Weights of a small transformer language model: embeddings untied during training, an embedding shortcut.
Each number is 128 + 32 x the weight over its row's rms, rounded and kept within 0 to 255. Layers, rows and columns count from 0. The size above them is the row's rms in percent of the matrix's.

# layer 7 MLP down (transposed), 1216x448, rms 0.0422, rows 641-650, columns 112-223
size [100  98  97  97  99 102 101  97 102 103]
[[ 89 100 127 150  97 116 138 179 133 186 147 194  89 159  88 101 138 113  98  98 136 121  93 106 154 127 107 122 150 148 134 143 124 132  69 152 171 155 100  81 146  92 154 139 154 130 136 140 132 153 126 135 110 139 132 154 112 140 168 172  81 116  95  85 104 101 135 173 162 146 108 116  98 121  98  88 111 156 112 106  45 134 157 144 123 104 149 139  90  48  89 105 214  78  88 116  96 145 139 146 154 139  76  77 126 114 126 115 209 104  74 102]
 [112 135 121 141 106 135  72 127 151 144 120 134 106 110 130 157 177 153 124 131 121 181  44 168 129 133 206 155 125 141 104  91 163 169 166 122  62 147 150 155  57 141  87 118  65  82 139 164 106 133 144 122  57 164  97 113 124 108  67 142 185 100 160 111 117 104 117 191  95 142 113 104 124  81 118 130 134 107 146  99 127 164 158 108 145 172  93  68 117 139 128 186 108 193  85 165  93 130 147 195 159 142 113 140 143 104 118 201  79 119 171  94]
 [157 108 188 110 104 145 149 119  81 132 109 161 101  46 134 116 110 123  92 133 147 157 100 158 145 140 115 161 152 115 174 139  90  71 107 180 165  97 103 169 102 122  89 102 139 131  94 115 114  90 114  88 111 100  56 154 135 138  76 129  88 126  89 107 152 130 143  59 132  95  70  88 111 148 123 132  67 136 128 101 157 135 139  99  89 105 155 108 137 200 158 150  88 116 131 158 129 179 128 114  96 111 113 105 175 149 136 154 114 163 164 115]
 [111 156 115  79 156 157 184 168 154 102 144 113 147 115 110 129 119  94  79 155  87 177  75 108 163 116 140  97 102 144 180  82 136 136 137 101 198  79 133 138 144 118 139  60  79 154 124  62 126 110 118 102 117  58 108  90 126 146 159 156 108 135 204 117 144 123 141 157  97  73 117 160 169 168 180 138 113 116 120 123 151 142 116  76 189  98 109 161 116 112  77 125 157 126 143 177  96 137 136 120 127  74 175 141 125 119 105 155 162  74  98 110]
 [197 123 152 154 149 135 132 113 137  97  80 148 134 165 113 112 147 151 107 123  85 162 140 104 136 159 125 108 149 100 196  86  99 117 122 134 173 124 153 121 144 137 150 159  65 135 127 121  68 118 138 115 125  74 157 104  91 134 147  79 181 152 124 174 161 150 144 185 121 135 131 101 101  82 134 144 140 121 122 116 145 135 134 145 128 172 123 153 190 110  79 120 115 113 116 117 137 136 121  98 185 138 170 163 139 162 107  55 176  65 150 150]
 [107 115 156 113 174 141 120 135 118 147 175  83 125  86 119 115 164 138 171 118  68 154 134 118 156 154 168 178 100  92  87 136 142 119 122 167  87 129 107 144 176 146 151 145 138 170 103 183 157  98  66 133  89 101 182  99 127 140 129 109 135 143 132 105  80 108 147  64 153  62  98 114 144 124 116 122 143 158 161 166  96 154 200 132 102 132 121 139 172 180 150  98 126 135 114 100 192 133 120  79 106 119 202 136  48 135 156 149  93 123 136 133]
 [151 192 115 112 149 147 132 127  87  86 112 119 130 110 110 119 133 116 101  47 102 130 174 185 212 126 122 175 113 169  73 124 161 157 164 136 167  98  76 160 137 228 129 228 137 124 129 194  81 200 119 178 123 168 127 157 136  96 147 148 133 157 117 130  61  94 155  83 148 133  93 151 109 163 120 130 145 166 118 123 148  96 178 159 128 132 164 133 148 133 168 148 155 155  80 163 148 120 181 154  91 103 117 154 190 148 116  94 138 122 133  95]
 [113 144 111 119 130  66  96 146  54  89 144 160  97  70 107 164 165 109 120 102 122 154 121 167 112 107 150 148 136 169 136 150 201 129 129  99  67 120 176 144 142 161 142 128 117  74 129 133 133 162 161 182  76 119  63 170 140 120 109 135 118 168 156 100 144 105  90 152 169  72  96 127 143 109 137 188 145 122 112 164 178 151 116 182 139 111 133 118 107 108 106 146  67 130 143  88 174 157 169 118 162 193  85 156 140 144 144 101  75 103  94  84]
 [ 79 119 136 175 108 101 141 185 114 170 118  66 146 184 117 115 113 159 125 160 174 105 166 148 122 192 177 133 127  77 127 125 146  91  78  84 143 122  95 119 140 132 127 125 150 186 126 131 129 115  85 140 136 102 126 128 149 168 122 100 115 133 142 141 143 162  92  95  70 114  95 179  73  59 170 116 123 116 127 112 109 106 205  58 123 149 105 151 107 164  97 136 135 137 141 111 148 101 139 193 147 140 102 166 110  35 113 134 175 168 108 145]
 [124 108 135 124 108 171 136 168 139 168  82 137 146 115 149 178 100 137 153 115  95 123 152 104 106 149 125 130 127 159 161  52  98 122  99  89 152 163  58 111 132 185 131 106  95 117  73 121 134 151 130 144  98 190  95 124  99 144  71 159 112 156 200 120 112 131 122 113 136 155  37 137 138  82 139 153 145 110  70 103 132 104 138 197 126 178 138 159 127 118 140 149 156  78 139 127  93 139 126 110 132 151 114 145 137  78 144 131 148 161  97 150]]
# layer 7 MLP gate, 1216x448, rms 0.0708, rows 642-651, columns 112-223
size [ 98 101  95 101 102 101  99 100 100 105]
[[133 214 130 103 121  90  85 139  95 124  87  93 139 142  76 134 110 131 114 109 204 130 186 182  74  97 165  62  78 131 170 113 101 151  57 132 136 149 173 135 124 199 142 122 154 134  71 133 141 106 160 188 239 122 109 147 173  93 113 181 158 129 132 139 137 123 142 140 147  98 188 182 100 132  88 166  92 122 117 143 139 100 107 128 160 105  75 165 141 109 156 113 123  93 172 131 157 104 120 115 121 145 147 173  60 132 162 115 112 144 158  95]
 [ 70 149 153  96 126 141 131 155 172 147 129  64  92 138 146 182 211 159 153 108 105 132  80  89  49 176 159 178 174 135 107 130 143 177 138 119 169 153  87 148 174 125 148  97 136 110 141 134  69 130 165 136  89 112 114  98  86 111 150 150 108 122  85 195 104  83  62 142 158 136 133 128 119 114 106 161  86 114 150 122 155 108 115 123 121 120  91 104 157  76  76 110 147 140 131 122  84 119  89 194 135 147 159 176  92 178 175 170 163 101 130 167]
 [135 142 152 170 167 183 115 116 114 110  81  52 117 121 108 168  91 170 171 161 116 138 163 101  52  84 150  71 111 133 150 115 130 167 176  59 111  85 134 173 126 100  83 182 134 132  67 129 135 130  89 190 128 125  81  94 121 154 113  86 174 128 136  32 146 109 166 154 137 141  93 136 145 118  83 116 103 118  76  78  97 125 141 139 181 147 127  98 162 157 138 135 117 129 120 136  51 134 172 133 112 142 168 115  47 141  96  79 215 147 108 166]
 [ 50 164 130 144 114 125 106  99 122 198 132  97  97 135  74 130 107 122 148 184 186 129 148 141 125 161 144 150 136 165 162 149 131 183 157 135 135 100 109  86 116 130  70  92 166 159 139 160 178 130 140 118  93 143 128 112 142 158  56 150  94  69 134 110 189 115  83  89 137 122 175 138  80 145 111 120 116  71 151 139 141 211 103  77  90 125 137 104 130 169 158 114 141 112 159 118 158 148 119 142 137 136 117  77 113  99 106 173 209 120 101  70]
 [ 94 114 136 106 158 122 118 103 125 113 157  65 101 106 134 116 134 136 137 148 117  91 130 125 101 171 199 116 132 110  84  94  81 111 155 122 196  27 128 109 143 149 155 108 131 113 176 109  86 138 149 164 142 132  97 124  96 123 152 116 180  84 127 135  98 183 112  91 136 148 152 147 138 116 114 141 160  68  66 148 157 163 149 101 129 142 168  66 128 102 133 147 166 138 164 140  74 135 114 150 149 185 160 145 157 159 115 141 110  73 119 133]
 [135 175 119 140 159 162 101  85 126  82 118  71  77 130  57 135 112 142 116 117 220  78 106 117 128 118  84 117 159 132 123 127 153 176 145  87 206  90 152 137 190 128 128 125 110 150 226 173 175 122 148 129 181 217 140 135 100 156 121 103 154  97  66 116 157 155 124  90 157 104 128 118 141 100 169 165 160 185  92 158 115 191 147 122  92 121  71 140 114 154 172 135 153 164 135 140 144 154 114 114 122  79 115  64  99 121  90 108 149 103  75 112]
 [113 139 150 113 148 112 165 107 179 140 208  95 155 126 168 142 111 115 177 123 156 156 126 110 103 162 113 133 118 127 117 164 134 162 100 108  53 130 232 162 102 153 128 119 137 133 142  94 149 114  95 205 112 109 178 108 138 126 107 111 139 122  81 121 113 139 150 123 189 137 130 154 144 148 154 133 106 156 145 138 123 151 155 108 116  59 157 143 104 187 181 154 158 115 114 160 118 113 145  98 134 135 152 159  96 132  90  79 105 131 132 179]
 [131 120 108 125 180  94 167 130 117 115 175 165 147 204 169 119  83 160 168  74  99 147  70 141 161  83 108 101 115  95 107 173 134 116 152 156 126  81 118 149 101 116 122 133 132 117 154 121 121 134 163 111 133  81 107 105 102 135 123 128  90 144 145 143 118 195  94 126 132 162 128 131 121  75 141  70 118  92 134 164 114 169 125 114 165  89 159 156  84 138 164 108 127  85 102 163 150 138 110 121 184 142 193  97 111  70 102 128 127  95  84 102]
 [ 68  75 104 180 105 139 102 119 153 115  93 129 115 145 134 110 122 136 150 141 131 111 168 132  39 175 119 159 127 144 140 171 153 182 122 123 142 110  95  97 136 140 157  92 100  54 114 159 139  91  96 107 177 110 160 223 156 176 132 102 123 142 101 135 103  74 154 119  98 121 110 105 128 167 170 163 135 151 182 139 142  77 108 139  86 157 122 175 148 102 113 136 159 133  65 104 105 129 121  81 122  43 118 115  99  67 137 106  89  95 107 156]
 [ 82  75  95 111 177  68 106  53 118 178 133  82  74 128 149 112 131 119 120 193 155 143  92 105  98 122  77 105 133 153 138 119 102 105 117 106 158 129 176 112 144  82 143 111 144  89 129 145 146 128 133 134 117 105 141 154 159 124 109 129  95 202 145 106  74  86 157 138 130  68 131  94 114  62 185 139 186 142 184  88 125 123 119 116 198 180 136 118 131 122 123  96 125  44 116 152 141 114  80 117  90  79 179 143  52 158  93  79  87 105 103  88]]
# layer 7 MLP up, 1216x448, rms 0.0764, rows 642-650, columns 112-223
size [ 97 104  97  97 103 101  95 101 101]
[[164 150 207 121 105 101 152 106 207 105 174 102 143 117 107 145 117 119 189 121  91 115 133 103 196 101  62 158 129 145 118 130 198 126 137 145 154 137 162 147 107 159 102 112 156 121 110 141 110 171  97  84 118 157 162 165 123 150 174 110  98 124 145 180 166 115 131  59 137  91 132 139  88 105  60 123 128 163  72 158 142  75  55 144  77 123 118 121 127 128  67 189 120 166 101 110  98 122 123 183 129 100 193 164 163 149  97 158  51 133 118 147]
 [110 140 113 126  87 148 120  56 144 185 109 160 155  57 150  83 147 119 164 115  85 188 159 156 159 136 131 109 143 110 190 180 147 136 132 133 120  78 141  33  80 175 148 139  53 145 135  96 131  88 140 179 189 125 108  91 155 125  62 135 120  99 124  94 156 136 134 107  94 166 137 118 151 157 117  58 136 155 139 203 162 106 160 119 116  84 138 155 118 103 131  81 142 144 115 167 126 130 121 102 100 108 163  68  83 161 100  88  67 135 129  70]
 [169 109 108  90 159 129 157 113  92 130 156 133 174 124  62 209 136 120 170 176 187 179 170 125 153 117 127 139 130 105 104 199  81  90  92 124 152 122 199 160 137 129 159 135  98 136 120 138 177 117 126 136 166 156 142 138  63 103 112 150 145 117 127 135 163 146 158 149 146  96 104 160  68 129 137 135 139 151 112 156  32 130  89 126 145 138 145 100 153 127  70 120 135 119 143 122 170 155  90 108 122 203 179  97  87 150  99 155 121 126 110 169]
 [159 140 178 152 120 125 140 137 129  67 112 150 118 139 180 135  96 143 135  98 141 135 115 167  84 150 150  92 141  82  89 131 177  75 152 170  98 131 130  96 101 108 167 146 167 129 103 135 139  76 116 126 136 141 144 101 134 131  84  32 122 150 192 148 144 136 121 140 164  70 135 159 171 112 140 116 107 160 101  63 150 151 157 131 149 187 101 102 137 132  60 158 109 139 100 149  61 176  83  97 105 113 120 113 139 121 136 109 116 122 114 106]
 [159 109 152 120 103 121 154 111 134 108 137 129 112 146  90  87 125  93 151 100 117  71  80 129 124 129 149  71  91  84 157 162 116  95 120 108 148 181 139 178 163  87  90 191 125 165 124 166 105 105 145  95  51  63 112  86  87 135 155 100 160 182 102  96  87 147  91 102  95 115 135  95 106 188 168 101 102 121 119 146 147 108 110 120 113  75 186 128 125 148 112 127 148 118 105  98 122 105 150 107 136 182 122 152 127 108 131 162 123  83  96  99]
 [159  83 126 110 134 170 153 117 133 135 112 120 131 118 154  88 110 155 115 194 169 121  89 130 115 142 182 153  79 101 111 137 158 124 151 129 156 112  91 166  87 170 162 144  88 133 139 158 151 164 134 185 104 140 127 150  89 111 103 172 137 133 126 120 159 105 119 175 144 129  57  77 147 161 113  82 117  95 132 101 125  75 180 187 160 134  94 118 129 118 181 160  92 132  98 118 134 169 106  74  75 103 170 120 131 152 164 156 102 153 155 175]
 [114 146 129 159  83 203 170 108  93 140 117 153 153 143  87  77 123 131 100 129  95 156 102 152  86 180  97 135 137 118 154 141 172 164 131 116 162 146 185 171 112 130 104 160 139 112 129  90 124  98 128 107 150 115 123 171 156 114 120 135 139  88 118 162 147 116 131 104 115 123 145 108  82 119 141  55 126 115  85 159 117 102 162 121 119 175 168 141 158 106 128 107 124 120 153 121 117  94  89 131 114 125 191 110 118 138 167 123 134 190 140 127]
 [ 76  87 119 144 116 117 131 108 172 138 164 177 117 101  84 110  93  45 164 121 123 121 132  75 112 148 150 156  93 163  98 114 141 137  92 103 124 115 175 111 119 145 171 146  87  81 103  95 118 117 165 111 122 103 127 162 102  84 117  58 142 188 123 149 156  86 148 116  62 179 166 139 132  75  68 142 136 105  89 135 119  97 133 136 190 105 177 108 144 123 131 164  70  72  49 148 134 130  62 136 145 165 175 123 128  74 152  72 102 187  90  88]
 [122  87 186 124 136 136 180 107 132  93  99 141  53  10 159 114  71 128 124 169  63 156 104 165 113 143 146  83 129 111 151 186 130 159 124 106 147 151 143 121 139 107  94 110 103 109 158 118 181 129 158 116 111 102  88 137  64 180 147 134  91  98 123 154 155  93 108 153 133 133 136  87  78 129 192  88 167 171 121 147 172 124 113 141 112 116  52 168 142  83  76 156 170 130 127 141 141 194 133  63 113 169  97 117 115  95 111 106 194 107  72 132]]